config.toml
n_layer = 10
d_model = 64
n_head = 2
n_kv_head = 2
head_dim = 32
d_mlp = 256
vocab_size = 683
activation = "gelu"
norm = "layernorm"
norm_place = "pre"
norm_eps = 1e-05
positions = "learned+rope"
rope_base = 52700.0
rope_fraction = 1.0
qk_norm = false
attn_scale = 0.177
bias = "none"
tie_embeddings = true
parallel_block = false
init = "normal"
init_std_qkv = 0.0625
init_std_o = 0.014
init_std_up = 0.0625
init_std_down = 0.014
optimizer = "adam_atan2"
lr = 0.00223
beta1 = 0.9
beta2 = 0.98
weight_decay = 0.073
lr_head = 0.00783
warmup_steps = 281
schedule = "wsd"
decay_fraction = 0.625
decay_shape = "linear"
final_lr_fraction = 0.05
batch_tokens = 16384
seq_len = 256
doc_mask = false
train_tokens = 146200000
steps = 8924
dataset = "wikipedia_en"
Each number is 500 + 50 x the weight over its row's rms, rounded and kept within 0 to 999. Layers, rows and columns count from 0. Numbers have three digits each. The size before them is the row's rms in percent of the matrix's.

# up: layer 3 MLP up, 256x64, rms 0.14, rows 126-172, columns 0-63
# down: layer 3 MLP down (transposed), 256x64, rms 0.123, rows 126-171, columns 0-63
up126 110:438545583499445513467484453503402456536466533409571492443542576552496478518566517571578545484485484434499558463492464386480484468565491452445521558495484532573532462542505500517534421540618420
down126 108:453501517550540508511501515405521467558493493506515524565439516492433468569458398533548432468416538525520569471565464499510538424437438469390559553414512519518457486565539620530606510504474499
up127 112:570518554505437491459589441470445488508440495493589542501458545531519597530505610434555454447451397463580515543393471514528399404483502506529528532513545491426509462521527442549536482479503477
down127 111:488445492508413498436574515422460487456541540449537581483450466428575576571539477561516510493472522499436507566432511468474527502506520606456442484384574534576547568516529508520516401463449460
up128 090:494504513559516510421554492523475471425405463356510526543546511395508567493550573516497575538535475550494472508440492531400480508536541549571485517475537479462582467463365467553494485550524452
down128 089:519538527409485497577439499560494581597572416582482521484513482529409473521481538448479484501532498450474485462483538501546548558470390505402497540575473499369522449481543495416503566526511554
up129 099:581487521542480505443521458426491399546468597478398510566489556537493527469515530492526416512511454471436603545567435519494495445419571458532527495551501542528581472594542475405449470542492469
down129 095:507447504465572534520537506583420586523511502485517545607487506510489502475455431549470491504430493574560507468483535480551428616494539473501540488508506450464408441463591324516501452494490505
up130 083:585526465537456443494600467430511543344459476464506526493472476507396547513439490487504485579570507496466459570507462530514520530491558527418490509594572463492580547415507503468525535480403530
down130 082:451468511498448509516439464528543539485477515516423474573457434508484663458478501512569384502490567481554487545473507523480576529428510538527385575446463514483437460499495473563602547503434472
up131 096:463475491532464484521451525523449445507468511427415503581523487544552421547469547508530516398619488575527542404510530455458460507496571516481532543593517433533453463532443508496470513570352515
down131 087:568479451481463475482459567546548507553491539462585519403472365569571565610559477502466481555450493539484504492460553457514500520467423486510519440414547566532513445492466438466421563444545522
up132 093:420498575591493530456520454498435490482464498473474600499545658555451562512558472534465539520520496452489568382448495487499476524459515377510516441525537555522537485535424572506473488458511442
down132 083:546448506484532487418543538466576518492452494391553457503512383440535540465385571492421511498504528599516576566487575480563516533507459506450477512455467406440501501509571518539570487578507516
up133 119:504588492463447472457490454423453467513442511373610485561531523482503474550480525469502423366506464602519568525509525550475468537514503451457555513451586512530582572526477537472416477536534490
down133 101:441518573487487470510587571443503539491486555501506424630541523468507489589436438556446441483439430482544502559415471536555526488507519569462568430446557537438491597462495440486499494550487432
up134 110:475459492486384514542491522429423437535496463430493558470484486578488452656539518461611502490528491549438554498496577437490450516421627487552541489534522446535487510553520481499469518493457443
down134 114:402540589422528481547476521494364453501508425467470516490579496626538491502568521421511432471542493494434471524472547500603482505504488467560582443493421517484534595520481503500544446468465498
up135 098:491489421498435399391498578487469486505496537474605526503595504509487509507652522557476517506471456472556552466613531509390527490480526576456481442498537529520483474405496500487563483487526465
down135 102:543491447454498496541516521549367482581509519541504505544501517513486554605568486481489412528493397471532498444462546486548502461470565581441536571566474494556531501532456516455463412473355466
up136 090:435525475464439555488489482396532477507565443425542661543553524539485463471496525516450529482458448599520557446505472526574530570492503516427486460548418429460482430538494519534400472495446496
down136 091:503474574547490466445531442480465513624541556533418489480487538459495423580558611537525474489411530473474460486521438549521423536448499545603536500462463542464615501438470501453522513438564467
up137 107:600557465519447430454504544462436540470407539482599503514527473556397526552500580441513503485436472513515527451498529621503490490510535427547537461517530501505497491407549499384528538392488497
down137 108:530544492577542469525558544417444457518386558497521566546518533580489528477466492511428484452426471417432491537461529480594545414482497492542503518502594507490427461489504532517492416452446628
up138 091:519449570549507514461476538453463471506540584463469526504451512401526556512448505477552510426477520461611481532538485547494438445510555503532472421546639439458573552568376508497463545497465432
down138 097:514434492481459527495562547586615449467501524546530473497513438541429445449505431419472519557533530607496631456563483452513510526536491560449474505509404519567440479412475501427469496490491567
up139 094:446462488464450454492446467391434574540484497509554532497587502536518568543606492478525414477643483471512418547531444484543467522494471529537458527492536489427546447590441540433474473522545565
down139 100:486489488480480577554529537609543529504454472510497498467451469507485445436460502534528573590536426510434504385456554508466467507500432500475478496602533436504384524455607520615462559496457515
up140 114:604521403542499488415460510471465469449558496481503520492496524464472487505487549455518465398475391489494459568515539543549518493514561485531633514568479532515534593473376435429506425555484519
down140 099:428556506477515506534495451443512541588534498457495479608416499381444498587500592553426543465547518454515548550518557477474456487518460529554534484419545476527369475470517494478482599547470465
up141 097:554465503490461441490550545494509469503492485473521552482528465576543578501546616465479508494478438535570552503376465498507482536525524574453527420485575521455460466504408482327482554460483569
down141 093:439497507567542489497415515494513444455455528514523494553543451474436485496549485555417507552469515344447567540432512528491455476619463490559404574501478552474443441538523459509549584495523575
up142 101:436465443511480574471473547523430487479480545430554504523630552448504578447483496487477564562484458559596540535417495570486443528491495522400507574590471501476491559551422488490522451405525471
down142 100:520505447518481479521474475519537513634483489514517486534507490395478506524485588491530488525580502504543474512571429386461639354446489462564582454492516549497453492498489509517439486567438531
up143 070:531569466550473497427452494534481432397478513429520527477572546474425486545469596492471457436544464466535493419500487546558419537566445481420595416568584508540511467517451547443546498494432511
down143 124:480508484498383463466493517494402459477482524428536553458538559538433514571480607512558498461598421552509524481490454533493432504549501513417523482654559456585537498476531494498497421524455498
up144 102:502545534461447381507411531547425519541487594452518526506537473548521500507530582433539551560632475535535525504413467422389489448483478554518505482541496517453461463494474522485534522405584474
down144 096:543583449571542522582522577504517524468552402481510420452522440428523552586443398539449522431537499422535465440491461521482615447465514527476466491528607517486504525476549509520522525508411490
up145 089:560541535480434468491449453503519492524518481550521510434460524521527439540456569362601526458576448513536480473569590530466466542413555451425488568550601451515537425416508537526488516534466509
down145 081:532458517432456542517544583543530423538505422398521518556534486488420500489578365608512565505563479562486424463410453551543481532412479481505520456461461456556557543509518534476524490508530462
up146 101:393596566450419439479526531572454494577527492504493524481567453588513478554604499537524553469509439513580458473493550475479408541535477525501402511479554405422484498483434515488453495564459516
down146 096:527463468523642523475493542499553512480552536512485522488395491512465578463454451491454512547458568459523457535461512580500448489405501537484536527442405507507497573517522372604578528435456453
up147 105:488422478545437569443484498381432505511479492428508537528605553563510564539561611435554473511610512500475573454509518489448454578488428472506465540502467512469502419507531506441588529550491490
down147 117:490467461603485466526439402489455429466456458522441518475550551595542527487463521445567501493594533458525531569494441525514508517477533457496541564585588485454523521459512368420598488493455522
up148 102:472552411580452525468500556482421459472500620501518519481565498500502565526498497506557531430441505568555575519455457529474567598591405461455517536501600501447497466473459480407536473534436471
down148 097:460571507472566524462452454456508557541381479526432472541521457461389560568445432491445510454564508458496424510520479518525420486526521488591446518515498635573542540507484475527567452545477564
up149 097:523440471474481401448505564531514467400396497483571522416487492495528483548621541522521499423447448533473534489560601471468483510479553382526484466517526536485518525503507488578429467501547612
down149 086:432484486509463482574557498506401586516489473550441451466461396520519471505466392539468518469532461456552528559467448590483470438539614489501468552532486557422509456477612530464520530582513555
up150 098:496550514539470487519446494585472476487580555456457495466578551504497463598484506480473515555511502526534448571424414479453440482567558451496558415587553521373560547486524508417465518398501473
down150 108:557579416510505575423504531486594524504535499497464486539542433543480456549435533466558422480494531447445507507487436542470442457546466504515440558566456475481554514465467562593409636425484517
up151 095:489531581526512484477449373517499442459473556491542546459589544607470470514495575463541452546487464429466534584473544444479493500520434532476571508501492428523529523472445503438414435566415595
down151 100:499481435396451501508537580536468402485542513535477397512499574432490502478528560546539504495553566692456543478445473566442481531446529487541450432463518501542488489530456507493529502429555494
up152 098:520439509457467472418585491473507375498439531513515576495556540487511480472504519457513483499639464419552548372510538541478499499436485533466476493513539405570524492569508452473520508488516631
down152 085:443502411535445550497539535517454541518550508419454424479546504580431463464553576543446590471382433546527471500496461502462461501516612491476518454542427607503508538501468528486468476607543505
up153 091:432443506533524526535398470586432469461427511508456613532555549513467531480508569376519581502492516521524459497466468541477513586484427543379569521536511498500480489479431475483613486470500454
down153 081:504514478490533516494590348484486515536566465554519522495515463474503434504421506476482492446503625531500580545473518426442505453513561518522454534569478440474462537459461659464408509534464504
up154 101:532521536476444437427456552583545444473496594444532572545489518444540466533522526384477555440452490463561533541472488421543414532586488463474503433515451572579533429491396466494514542512531477
down154 098:477476484601511504515488420488454562448507496624441452459522566479518519472493472501558485510502441573451497461380562518463527499519581531414455553550578451418502534547534511526416507605466447
up155 088:550583444491444586466504488454410461497433521484480572410520490547440561534523541465610526507586456474487516485516513570431461483463511575506511456582538427470523383561577516483487471450446523
down155 138:547483518505390537491459493402416477474487516440519603401531511538424589499529565544573538452536475493507492478425478536494490523515442534453567471600460466558583436524528525516459473508418573
up156 103:623506435523466426502505425529466566418474546443555575499453534460492516542489588425559450549471484568452476488562495449465454550525503577436514434488436427526531548545573505493523548423440466
down156 088:470468552570451487558598511498527548442547562476392420522478404501611495455458506509565546474461514531495409509590451510515529554516582541499455471486479560477432447433544437530538473456426489
up157 115:513490440452491466409453481486488468502466438418491526518540502570391526548521516450522489426479441562498559423499576571537494570522457383550563519595514461489497516511536441467469554525432618
down157 113:492450509458476492638406507545453581443478458593536455521450458591495478506531510532553547496544514516493591528499526505608422419479498509466448524458490483445507441447509445553524489505597404
up158 102:456511445598475582501502550516437463495475426486528559515531482455433525506424586576528515511498485538614516549480511560464452501617585486553525458546487429542536475503422458479401536475436433
down158 107:533538446520579447504463436408562476511526511510476466548526510577491522447569496472542526473545482544453497439501464502433576426335540495381514482520525516500502463494528582486631457486526544
up159 098:512475513549427451474489582507482531419445500437451495501514523439504554635432465539549498454493458553534430538504472514470472612574567562462485470532527434567468462578445602569501447497453528
down159 092:511539451453472547478491481436590430519537479590569480448406568561479491521607497522488479516482523495521611505541532539501455476406501468571507582453408575528458503415542443477417452479472493
up160 113:540436536455497389459464505553419481450463466512537558518550524457466530556508555545455569542482432580490438558435495605504460476517464589516552564576480547402511569506472446453422560512476505
down160 116:521431415491496534525491454427574433542638432429561471535449506514507536486526524561514556512555460549561455423521483495485517508534489502462565394456509458515533512536559535590439373475502465
up161 093:480505556534474474459529428424516500434482541425465449524542547452478453567459500485537592406527518490533546467573485569520497488542518542505409476568512518561565599523341505437443496471485562
down161 092:533602481573516507517471579564447546428580488572468496493497535518479492518561555578474464472490523490463603459426488457443479499569438404410547576582514445488485517448416447513505458447500450
up162 093:458471607472392549420475534431484464493476515449522489503519501630546571501502493561534531474471458510528466428564522532572431495525467525493499525525504512491444411472513599519394491509390582
down162 088:565485554504549542517443475492529581452482527555506482484446510511447405546512480482474533447517612482499471600491490396518530487525485521497527581487439465566438467524373494473573482348516539
up163 095:511463552533445573425487555532477516426494536495443503486535540533583425504517498515505494395598524546497476396549426469469477530581530427535464520587568392504472514559415453489464558516444530
down163 092:462515476557529438435471457536442541414537436447521458524490424567537498537537461453507438631540518539487435507463542479576505407523406541542503412543445608475531495520483527571512465498543568
up164 101:585578414470491485528488558506430505615453507524521517487542447473425550460541505472624411497506498590522527491431628462508563500514460512511422509510599439518533436507449512502510447520473469
down164 094:468480596421516455413549488460504495445483480542504516533515549452564569550476455546402593480452435384509527469488467501491506539473553563492519485402457571552465493476621486482505448537543589
up165 097:490437409560486501474596451464434438444441531552447545507527501510454495535496535556544501448545440479588486465580582542454385591432497376504481524517577518516532553520551468480513513453467510
down165 086:490513491461608519407524570413483537488529492432429463475511468509562482518466545549419543500522504472537536505588514474525530652530510428390498411455433456500522534534580472509451455548501541
up166 100:567516437511410511548531568530454485497395607468519491471506467478508554544520569494462515460524510447446518529434565480369525592509599464490593479541517517513501513398422479418473496543495500
down166 092:407516478533559482529496439469480578443460486517534475489604531500630449491514487485525504540460590393535439487478514424491566560454542516459451437507448550443592493562602477470521482545448536
up167 106:567532573484450503514421508528470465503540687480499531514566610535521471561452511513499476465493516503519493410488502445496454449470498579432482437533503506442512509556474514340535452474485492
down167 098:432420481520540468558519473512566523469480494584442385544524546576467433538477456423471403572592486449393536463496528479517552478556527549542547530548465468452473584471497569518489551468512436
up168 101:570514485566500483512466488466447428442489510508485543458556468511495556590511459507566422453502468471515442537526503537423603501536418430528504565637417577522491508571559521444400476456542514
down168 101:455405574464528439493607490499544550502569537440525577481504508438470493476448526566570386584481506506464575463454484520585478485537451469464506492447586448493448513455575492402545569488491470
up169 105:570531461539476451428479492604449534453430572510408503533582473560403461449538618481589428442490482461496501552494508485476522590513485476464564591571460542509509510455487460464523467505570487
down169 098:405452524521517502490552419529559483459484473479451437437490511517451543482406463543470547508557674488455525543511433474517464535472578618520540517370553439537492488474461534521486532509503501
up170 093:485385502544487463545563525584468480430497513482475603406585531531444509455563491541503549518551561530472612499523475495428435586500472505450413563559511490555470463465464569486413487509511457
down170 083:473576509440546481486462521485483484503593522550446519500488415546549437515535467444438494435373456517453484484436509575547481439556548412496596530460444556482528484596560584484561528487520570
up171 107:504547503592449532424502520483478497494523580488506456463505491505438531502533478416511541440480464526608554440399560581462486517532559421532555522582584441473563574505418419497562453435497493
down171 103:507510505448592526436564402552547405533519549495528446473506391451414505536538431490448465499511481519515515451482532552513523449443540442517549479462513661534528518513399496483537532427561518
up172 099:498500556527463529402461470471404455490510551456553486492530571537524435533529516552503427425599414523515415497475548549452560504411553463545517542479586498444519430504486628530524443508473557